{
  "num_hidden_layers": 10,
  "hidden_size": 128,
  "num_attention_heads": 4,
  "num_key_value_heads": 4,
  "head_dim": 64,
  "intermediate_size": 512,
  "vocab_size": 8192,
  "hidden_act": "gelu",
  "norm": "layernorm",
  "norm_place": "pre",
  "norm_eps": 1e-05,
  "positions": "rope",
  "rope_theta": 10000.0,
  "rope_fraction": 0.25,
  "qk_norm": false,
  "attn_scale": 0.125,
  "bias": "all",
  "tie_word_embeddings": true,
  "parallel_block": true,
  "extras": ["capped logits"],
  "init": "normal",
  "init_std_qkv": 0.0449,
  "init_std_o": 0.0317,
  "init_std_up": 0.0449,
  "init_std_down": 0.0,
  "optimizer": "muon_variant",
  "learning_rate": 0.01,
  "lr_mult_o": 3.0,
  "beta1": 0.95,
  "lr_head": 0.00884,
  "max_grad_norm": 1.0,
  "warmup_steps": 200,
  "schedule": "wsd",
  "decay_fraction": 0.822,
  "decay_shape": "linear",
  "final_lr_fraction": 0.0,
  "batch_tokens": [8192, 16384, 32768],
  "max_seq_len": 1024,
  "doc_mask": false,
  "train_tokens": 119900000,
  "max_steps": 6635,
  "dataset": "wikipedia_en"
}
Each number is 500 + 25 x the weight over its row's rms, rounded and kept within 0 to 999. Layers, rows and columns count from 0. Numbers have three digits each. The size before them is the row's rms in percent of the matrix's.

# layer 5 attention key, 256x128, rms 0.174, rows 247-255, columns 64-95
096:563492514521503488507485580530474520488471491488500496519507474520491452515453536455493511496541
091:478534521540477477507492473524561534502489450507473503511503453503513593501466481511501476477506
098:529539515502509522496516467462533485456458504498465537459491516505479522513542473528453490516465
091:497483503518514482548496447514539448528524505539510521482471501458526462469513528508445522499476
096:520494533528509479487486478502480531486482494544524503492487480498534502518522527492555495486450
103:507524480527486483488527544497472542466528475468499486545475491490481487475507563477524517510450
098:500476541532501496470512502503440481508503525479496506507463485475498491505497505498487441522532
101:467533451521490507493509454532514507503468467507513496503470512487510526504482516496502515519450
095:510471489523496493473553484485454467513489518526522523497471512526493542479502511486501469473497
# layer 5 attention query, 256x128, rms 0.172, rows 248-255, columns 64-95
090:458527513498493544533500465487467494508502505511546473481462492551511495478494454504467518477525
097:482527516546549477524492464520500506552457497517521505493492482503517516508534508476451485464492
097:490536543498505484498541486482503493471507483471539505494458456479481480500513485455458487505504
099:474462504481533491531477530506509534489475535544510493454513537453470487534458530494501484489486
104:493488514492504472498537515467480512530529507503517476530531513504509478483529516539497551507462
109:479542478544510522526494470524483485516504493509506483477529455510516509552506547544508475499549
098:509473469481498517531539551493528492530486500481524470489487498493519466485509500502476537437464
096:522462461519536517507500471513499448527482514527535524503522475487479507496468524464514500496512
# layer 5 attention value, 256x128, rms 0.181, rows 192-255, columns 64-95
097:532488513509501518527552459508504469469502485508494496476506519491515529503512499468522445444510
095:504454521493482502505524497512523553496472473513501513450495527493493469484517540511506470480502
087:511475535491524462506471475498478478522539490495531467554490493478482490486447477449483495466516
094:487487477525541502516506509481496511468497507504489508481517504536522531496524498468502489564531
100:524490506439526468494494520484501477501498505538491481516528504490526510512450529500499485530520
091:498508498481494505521479494513498496531550488530491483446518482470483511512515540511469494499475
085:474492511498468503529539462488501503456490522514515504510491474580484497506506492491482502531531
083:529485477520510480493514484533495470492513531518515517458476535501519527479486484484488470471507
100:478510526485505476511501483559503500485489457487568495533477474475421494494504496470488477498489
085:488497498451483492498456537545504505507511526528484537471499483487456511497495504469529496499532
080:522510496497484504498477509452449493530519453512492492477532488502487507514511516514546497526550
087:514462500468503526526554478467533508519509456496442502481552550500506539436473483517506497518485
096:512471474429510501534492535488462530502515493484519514516522504515495526537464471472476514488483
081:479471489507513530513491549485506506541508523537467465568497466530506528476492498527558495475532
084:492495478507485500504463492533477469518488473471513487492491470483507525469523528445542505501442
096:486483463511475540464512444500492459505531459513446532465458483504488521496480496527517522537496
093:491536518515513513502410457472484481493514494505485505517506482521488548474490517531494489503486
089:494560503488496465499539553482536509545486481515454530481508507547501528478482468477463487497505
089:489472469482531516448546540507485472543510497495542499465517492488521502505519474497492474532511
086:511550526536530488508476500487502507466499536502485501504513506492505437522498491498488450495515
093:493525509569499498500495537481503546491503465480476479466516494504505490506527467537455487474522
090:520491488485555449511559491484540505489486503440518523519545489534474459451489455506552473496521
095:531533537522493521482498557540507458499493506486545487483474544480556505483474474492515526460478
098:498498526472480474491522480503486462532477515481497516523553439496503520483505524483526534511498
094:522529511496503481476485476443499479491488507446514524542504485545514453502487473497489496496556
086:513495468493459484489495510539517491499509488520531471489457491471519557500462502450490542520491
094:503491511475477448522484474513470497506459474494515511515479498508524460474540523486512477517463
076:556463512509495474497535517466466459471473473452544503525500497496495520461498524498500489478452
092:492530509500498522470501473538526496501539451533487489484494496514465486464514456496491477489512
091:458495491518424514474500519532506525538487457490493468533482543516487498493527464491533481460542
097:454468523491527538522541499475479491522483476546521500518516499511507494549509472513529485505481
088:487475518518475468479524499517509496498477466524471457510489498505473515494514506478515522530442
107:539506499464525508486509480519461464527513472472520503479476531521499570463505535514510491503467
117:493509530493519503504486507491538489484482515472496508526499482485448503493494516465508473497478
096:494463493525487494489472468491530465485470490509526525480507510505482504493488503458490562501428
088:478476489474542535516488484570488458490509507507522516487507508499465479506513544475446519460527
079:529534498498460486522496525506507518502505475542511522495509533498481492547489503493518446537464
093:498481515539513469546510474475490502563501484475462496543502478446490496531478508488555519488516
091:515511468503494486520507517489463529500471519456515447469469528478497498504536497525484510571494
088:493524493529524486499517514482493515506521473462482533497455485468510534495472524499508491529501
082:494521499510487528454511499489458484536511527479517484525536516463533525477507533546486507496525
103:506532486487535477510512521522512497467504511472527496541546478472561523486513450541489494469504
082:515528462521521471525476497475537519514533513486513528487519500498436485462481489523455456491476
102:525519502549484501551485510491487482484548460540486484462526475504518482531519489473509522509487
083:527488453546502541484510470512427484491457494493471557515494455515480519484492543506503497481517
105:530502529532530531517488499511506492478490550499498493501538483465495521530520475487513495512483
101:522517515492516446510500489488540527506512522500523500475462530472509453483473512509548499448496
087:462516524492446490519509492446485526525494490490467551510549488504498457499516500500479505485462
097:437474547456513488486516528518471501520534492514485486450532493478529521494502471511528511531501
112:501469508491482465507500533551486494509492507510471516491468477511491493485530463493513506498530
094:473547531483509508523501482520515515470482510467503492483497505515492437467527522501484478511511
096:500470470527474467501470483502496494460464547489460533483515458492485490512520516461513474483528
109:495484499496529495520461458479523499456524527446521490530495566508479511483529501463512530527460
084:513519521504536476481493490484481527488467535523518469505568501546543516491517465554465492456502
088:470523541495502514486525529499473473520525505478529501534475464507513470519493507470484578492516
102:468434495496529496508511532510458525516503475488529504559529505465505440491497494471468510524505
076:485544513487478529473484473497529496521521510501470498535445497436486474491506518470527526531496
095:522527543487513507483497477476470525503500489508478505507509496529523497509508515510513480477489
088:526511514501455448534498486471470507477518515491465531520470474484502563543517492473519500500479
105:482504492508478496488490465500489496478454513491473500517536494479469525525513487490500460470510
094:512512495511445482536533527490507492520497522564536504481525490494480481493527449533465471479494
098:489570515532455477505473485504491560457450479531473486484542484495504496488550494536479472547516
095:486526499462506498506497536504535493512464510456515526519485481508529518499503501537488480499512
088:458518482511478480444573522515503499477514492537471464474490504498560506487454476537484462516538
# layer 5 attention output (transposed), 256x128, rms 0.342, rows 192-255, columns 64-95
091:503470518484420497497489512484568521515497484473530509484516519553534497490508467500520497519517
098:483458486440528534530531483494497513520510502473536505549502487441470489498470506502534534484503
081:502564523498487492515533478516448514491491500486490516495478505492514452513545526494492476538485
095:515457515491489480483509492467483502546504529523502477490516473478528470531499512522496538477511
100:464455473509502538515474477506494496538444505507474528479508510523493446535527501526472534464538
095:473476458534506470497538471502507521499485511517488513539480485542498518484508470520485550498478
085:481521524501490574457463495515493524511542501474513486507478508482520516486512507467480500531521
075:493458452482514507503496447465484485525550553504515518520472494477414523523522502495555537517531
097:472525485501454503471519467563510509458528497504497491506473523519489520446519535482538457494518
092:482516477484506534513552511492556510504513503506504512495497464497469498465502525498493489477516
084:521491459504500509514516467506471520528448496513478499487515523529519468487516540513483568465513
083:486453509512487477490498502484516550518462489482526508491474487507516487465519504519474531487535
084:486549534502503497498487476486504515484480515516429462510508480479548486516538547463452487480530
083:511505499453524506536477491455476499535500514510522515450539512493502453517492552469528486474512
082:474515538499483454506500516486524495486497436507526501499519522533510484476512512516503425514513
087:536461487495520498461480527483480494481478492485499471504554497493510548505544459529499470517499
097:500509508490516507509552480524505491526494529491473504514474441524478474487510508463467541542492
088:534532489572503513523455516511502489514520461518549510486446498516459492515480489514492511485537
084:509489516535499472537482475488483505498445496499486511533523536515484483526486517557518514491418
084:487497435459529544528506497522499484517490530471511522474531476490483500501491502505499558487465
089:496540460514502525489507488546508460474521496491492512517505478514477489465454504468531512540458
088:489490496484458497508484526516474505500499512497513495523532524521530499504476510476478484511490
092:482502475483497460488490510500531509489481508488500508490501491441491490519500463520504492533467
098:409521528496506519507466454486489503433541461466508505509465503499486549505536531461486467536528
099:476536509489484514555523532518496485481502495490479489461551542512515496494526511479505496510471
087:492506511497523476508459510494474499503488495497463491471499507479473442518476480557490454497506
087:468475502494489524489475491485525481485550492488503519486471483533478557534492500516504475528539
085:495490551493478446483479485468528488502534486498529485479505510514481500507496534469483487508520
087:527521463491472501543572537509505514499540500516485485538553507483505481485542517537522537485484
087:531540497517488536544538498511493526498489505517489504489479510485521484509517472514467526514477
091:514473484538514484506492484568494521484474478500528493469494492506488499494467505540463536517496
098:485483514491506462468456492458506509465520522483508522480485485529485525491515540498517480491548
093:500495517469452478517460498505496529516522503496500495479511454536493472536511512518491534518509
124:492494566506480474478485521488521485522517497491526482469526480499501506443507521462492472507522
094:464491536470490483515503488490511520473520501482451491523494466493463508510561487507472492486555
085:548517506521488526485487470536491511501541486509501456480494488490530539505534438525559483509481
078:483479513498503469473543550524512505489495534450556522521471474506494496472491507493496528496470
090:526461497471488534483513505525476459468509506509516499516519436522533478483544446500477471512490
094:521437510497487455483521499473506488488484549511507505450509467523483508478454529485513469459453
085:450507491538507515524478492471468475552499493524495501498498499541505486507460474494490474488468
091:542475467533532508511491499535492504488471492504483542449492508507511489535528482528508523512470
101:520522486523485524512479513523479488498482503491482477457514534568509485513462486486515532510468
088:474506478519496523519523488581476472485504496494450517558502490498473485450503513482475511531524
098:514455502486486493444496505531494473503524514489498505471501497500500512475539522496530488474526
086:527513495509512523513476483522443480488524493505503474525498481479507492579515474515511515505516
100:469513496490465506458511515497508512544481485494502562489504515469534474495530494485495530483475
099:487538470511493508541478483507492496520436470487497457548532492523481505501518512508509504505510
087:486550535542489521504547500536515489516545474487474484536473496514478503481521494480442543520509
082:470525482494466522498488478478549507503528511500486550526498536515479492475512532492441533528473
115:560502525467546510515522512475496469513488496514523508477513521522543472515505529534502527464486
096:452522499502482519483546470532514500490562475508509492518499498486489506483497537531494517504491
104:498468500475527517526471458459493479535552484501515495496498534509484503487469526495518478494510
116:490472473499491467466498495523454531491487483489479512466482482526548509494545524509482488515485
087:506447445500472509536515486520507490502476474525521550473467524488514513488449547495497510492470
081:445490534490502506494500474480486515482549499512506506474532541449488528500522491514510464474511
094:489482539478534492473489503480477448450505502500508502500493519478492535542541511472550492477485
084:483511520477512493524524499502516493512499510511467491495531498508477522471511485502498487489529
088:439476481487463525544523522533517516520521505489507468502521529494490538481497494492489526494486
087:464485505527489529465521465530530522503544484475512486492462477544517531476486505486430491501549
097:489512500507536496516520477498521494495530470547493503475486505519536475507486524478496522491507
097:492494488497512538518484504494515507490494476463553492516455534458466498538482515504485504448510
096:476480435508487537539507506508498495484509494509481520496492468518487496490479507513526533481501
098:503506536533485518484481482454475474480531527503515446501508464502513514529469485509475504515487
091:501475500516547500490460505493508501507472507498562502487483531505496495486471482510497510518427
# layer 5 MLP up, 512x128, rms 0.313, rows 0-23, columns 64-95
111:501489468496544494511506513510503460505552491522498479477451534511534490538521491454489454475531
100:510486500465516462459470507525538456459488503471531537512510490477492532526504470526526521532496
102:516503437490508497443471488501512525460487463513510491508491464465548570501459497522490485508509
094:513457476506514507529487529475500506527508520507487476521517520501493515525481554492529498532532
099:473490462493545444499552501484463514513547509487508488508499540475478535477474480459470505496504
115:477525504503508487508544512538506503486469475514558475464484508506490449485508507501485468499528
084:510474493524465476511507484468536469473510501466490490555478516490523516524510513519495499482508
093:491459517516514506489488466513532438496506490473511507533482527492525496494518503531470500527518
096:481451456520518514512496480536477510479471519490490478500506488505489509517480492494537503519463
094:499527538508519498476498539481505472468495499493491500523462527485478483526500504494535490447498
104:493476455489478473541491478470501525545512445499489504501490532504535488455497539529502513511545
108:516468528482507512523504508506479514525513520484512524501527490489518518518499502475516470502474
124:489511465489533458501510483484492454507495474524517499464480484501500507533477488512520505494489
097:501484444446548495517501477494459498509483501491486505470501496470522487465541495514535484516528
100:470509477562481482504558496472519477504495485500510495518486503500491510475430534506478498471515
101:505497526457521490524469498493472460453479545441504545535525503497507513517481511486496491467445
103:526503484510521525466504527470536494508491520488458497521496487534469510475521511492471468478525
092:499500499491553521541496492529488552516502525485488511533480488513501474475455539503536488491499
108:520565543512489524441513487509499488501463506529522468469504467526537503491518457538480485503515
107:462534464509491502491541522500497470508480484455535455475515510492454489478515496516470496495516
090:452481466502498503485494495508531469515540518517499495494477513513490540504517474495464508527453
095:503479512521493505506569485468495506483488502482506523507498493512518471502506502513482545518497
100:534480539487480499530478507404478486508514507512511468548534489510542503478512495525491470482531
093:549514481510489547518524470498533507500522510527543496486481539503517508498535492488483518520509
# layer 5 MLP down (transposed), 512x128, rms 0.168, rows 0-22, columns 64-95
116:503502450494494519519510528461507509494528456491470500539489511537449489503450518501511502509470
097:485498451544487572523514524500504520497473487511542516495471515505477480476495476480474494481461
094:491534469525472512489488498520456492516510470490508551491488491471528468470518479494475465471489
086:453485517475450519518513507539497509506499507502480523538502502496461471479477438488519553481478
097:475497479498502491465508478548458502509526481482474516450486495490542539472498508488499479505532
116:498524510523490475516485475551486497446435510488511522473489481476519501522495496529465527518480
079:456502527499492548479528479469517499511458467471526476524484499481493490494524523426477518492553
094:506486459480529537514525461463519500504491521525502479459470467508495511519475503474520505453588
093:534497536477476511522475506496509497508520477465522490480525474500515500478478470500454470491533
097:524479532496546458511491489496497472490513454466489500488520451541530536546477470502498507500546
114:490494490509508514518507515484492486545475533471502511506538516466502525505514489470503513475521
111:519526486541488474534506508473528499471529472468434519530520486517514496505495492539494509492475
138:501505450513508501514448519475487486505476488516529503506503523511513515497552497455505484499464
100:493473468479517504486528516517509501504468531525479476483496531494464498519503514523532537527512
089:494509493471538471498452507517483495506463514527503510523538516462521539486558544541468476526470
087:520470410496502497520539494489518482492494504532508476518505486511565507483499471496488502535506
104:508518512540508503502503479501489567456458517549517501540481473511464471517495507485496521484488
079:461521493495478486482525505489497531507574484536501453518516487489522510504507500474488508498506
103:466528447492485495515486490517502507559477489542465490468469506510510527494509452502494526472516
107:497464500455525504569495524537501486543492510471460481540496461470509487522489506543498491543447
086:516510485481495494493506479509469479484537511483536506500500494514521485500543531516513471544511
102:516519509524538488459514525514485469503483536485480477479517518547483560542508542517519487463477
089:490502520562487499501493512478528508479505532463429536475476501491480506492486489504554521482524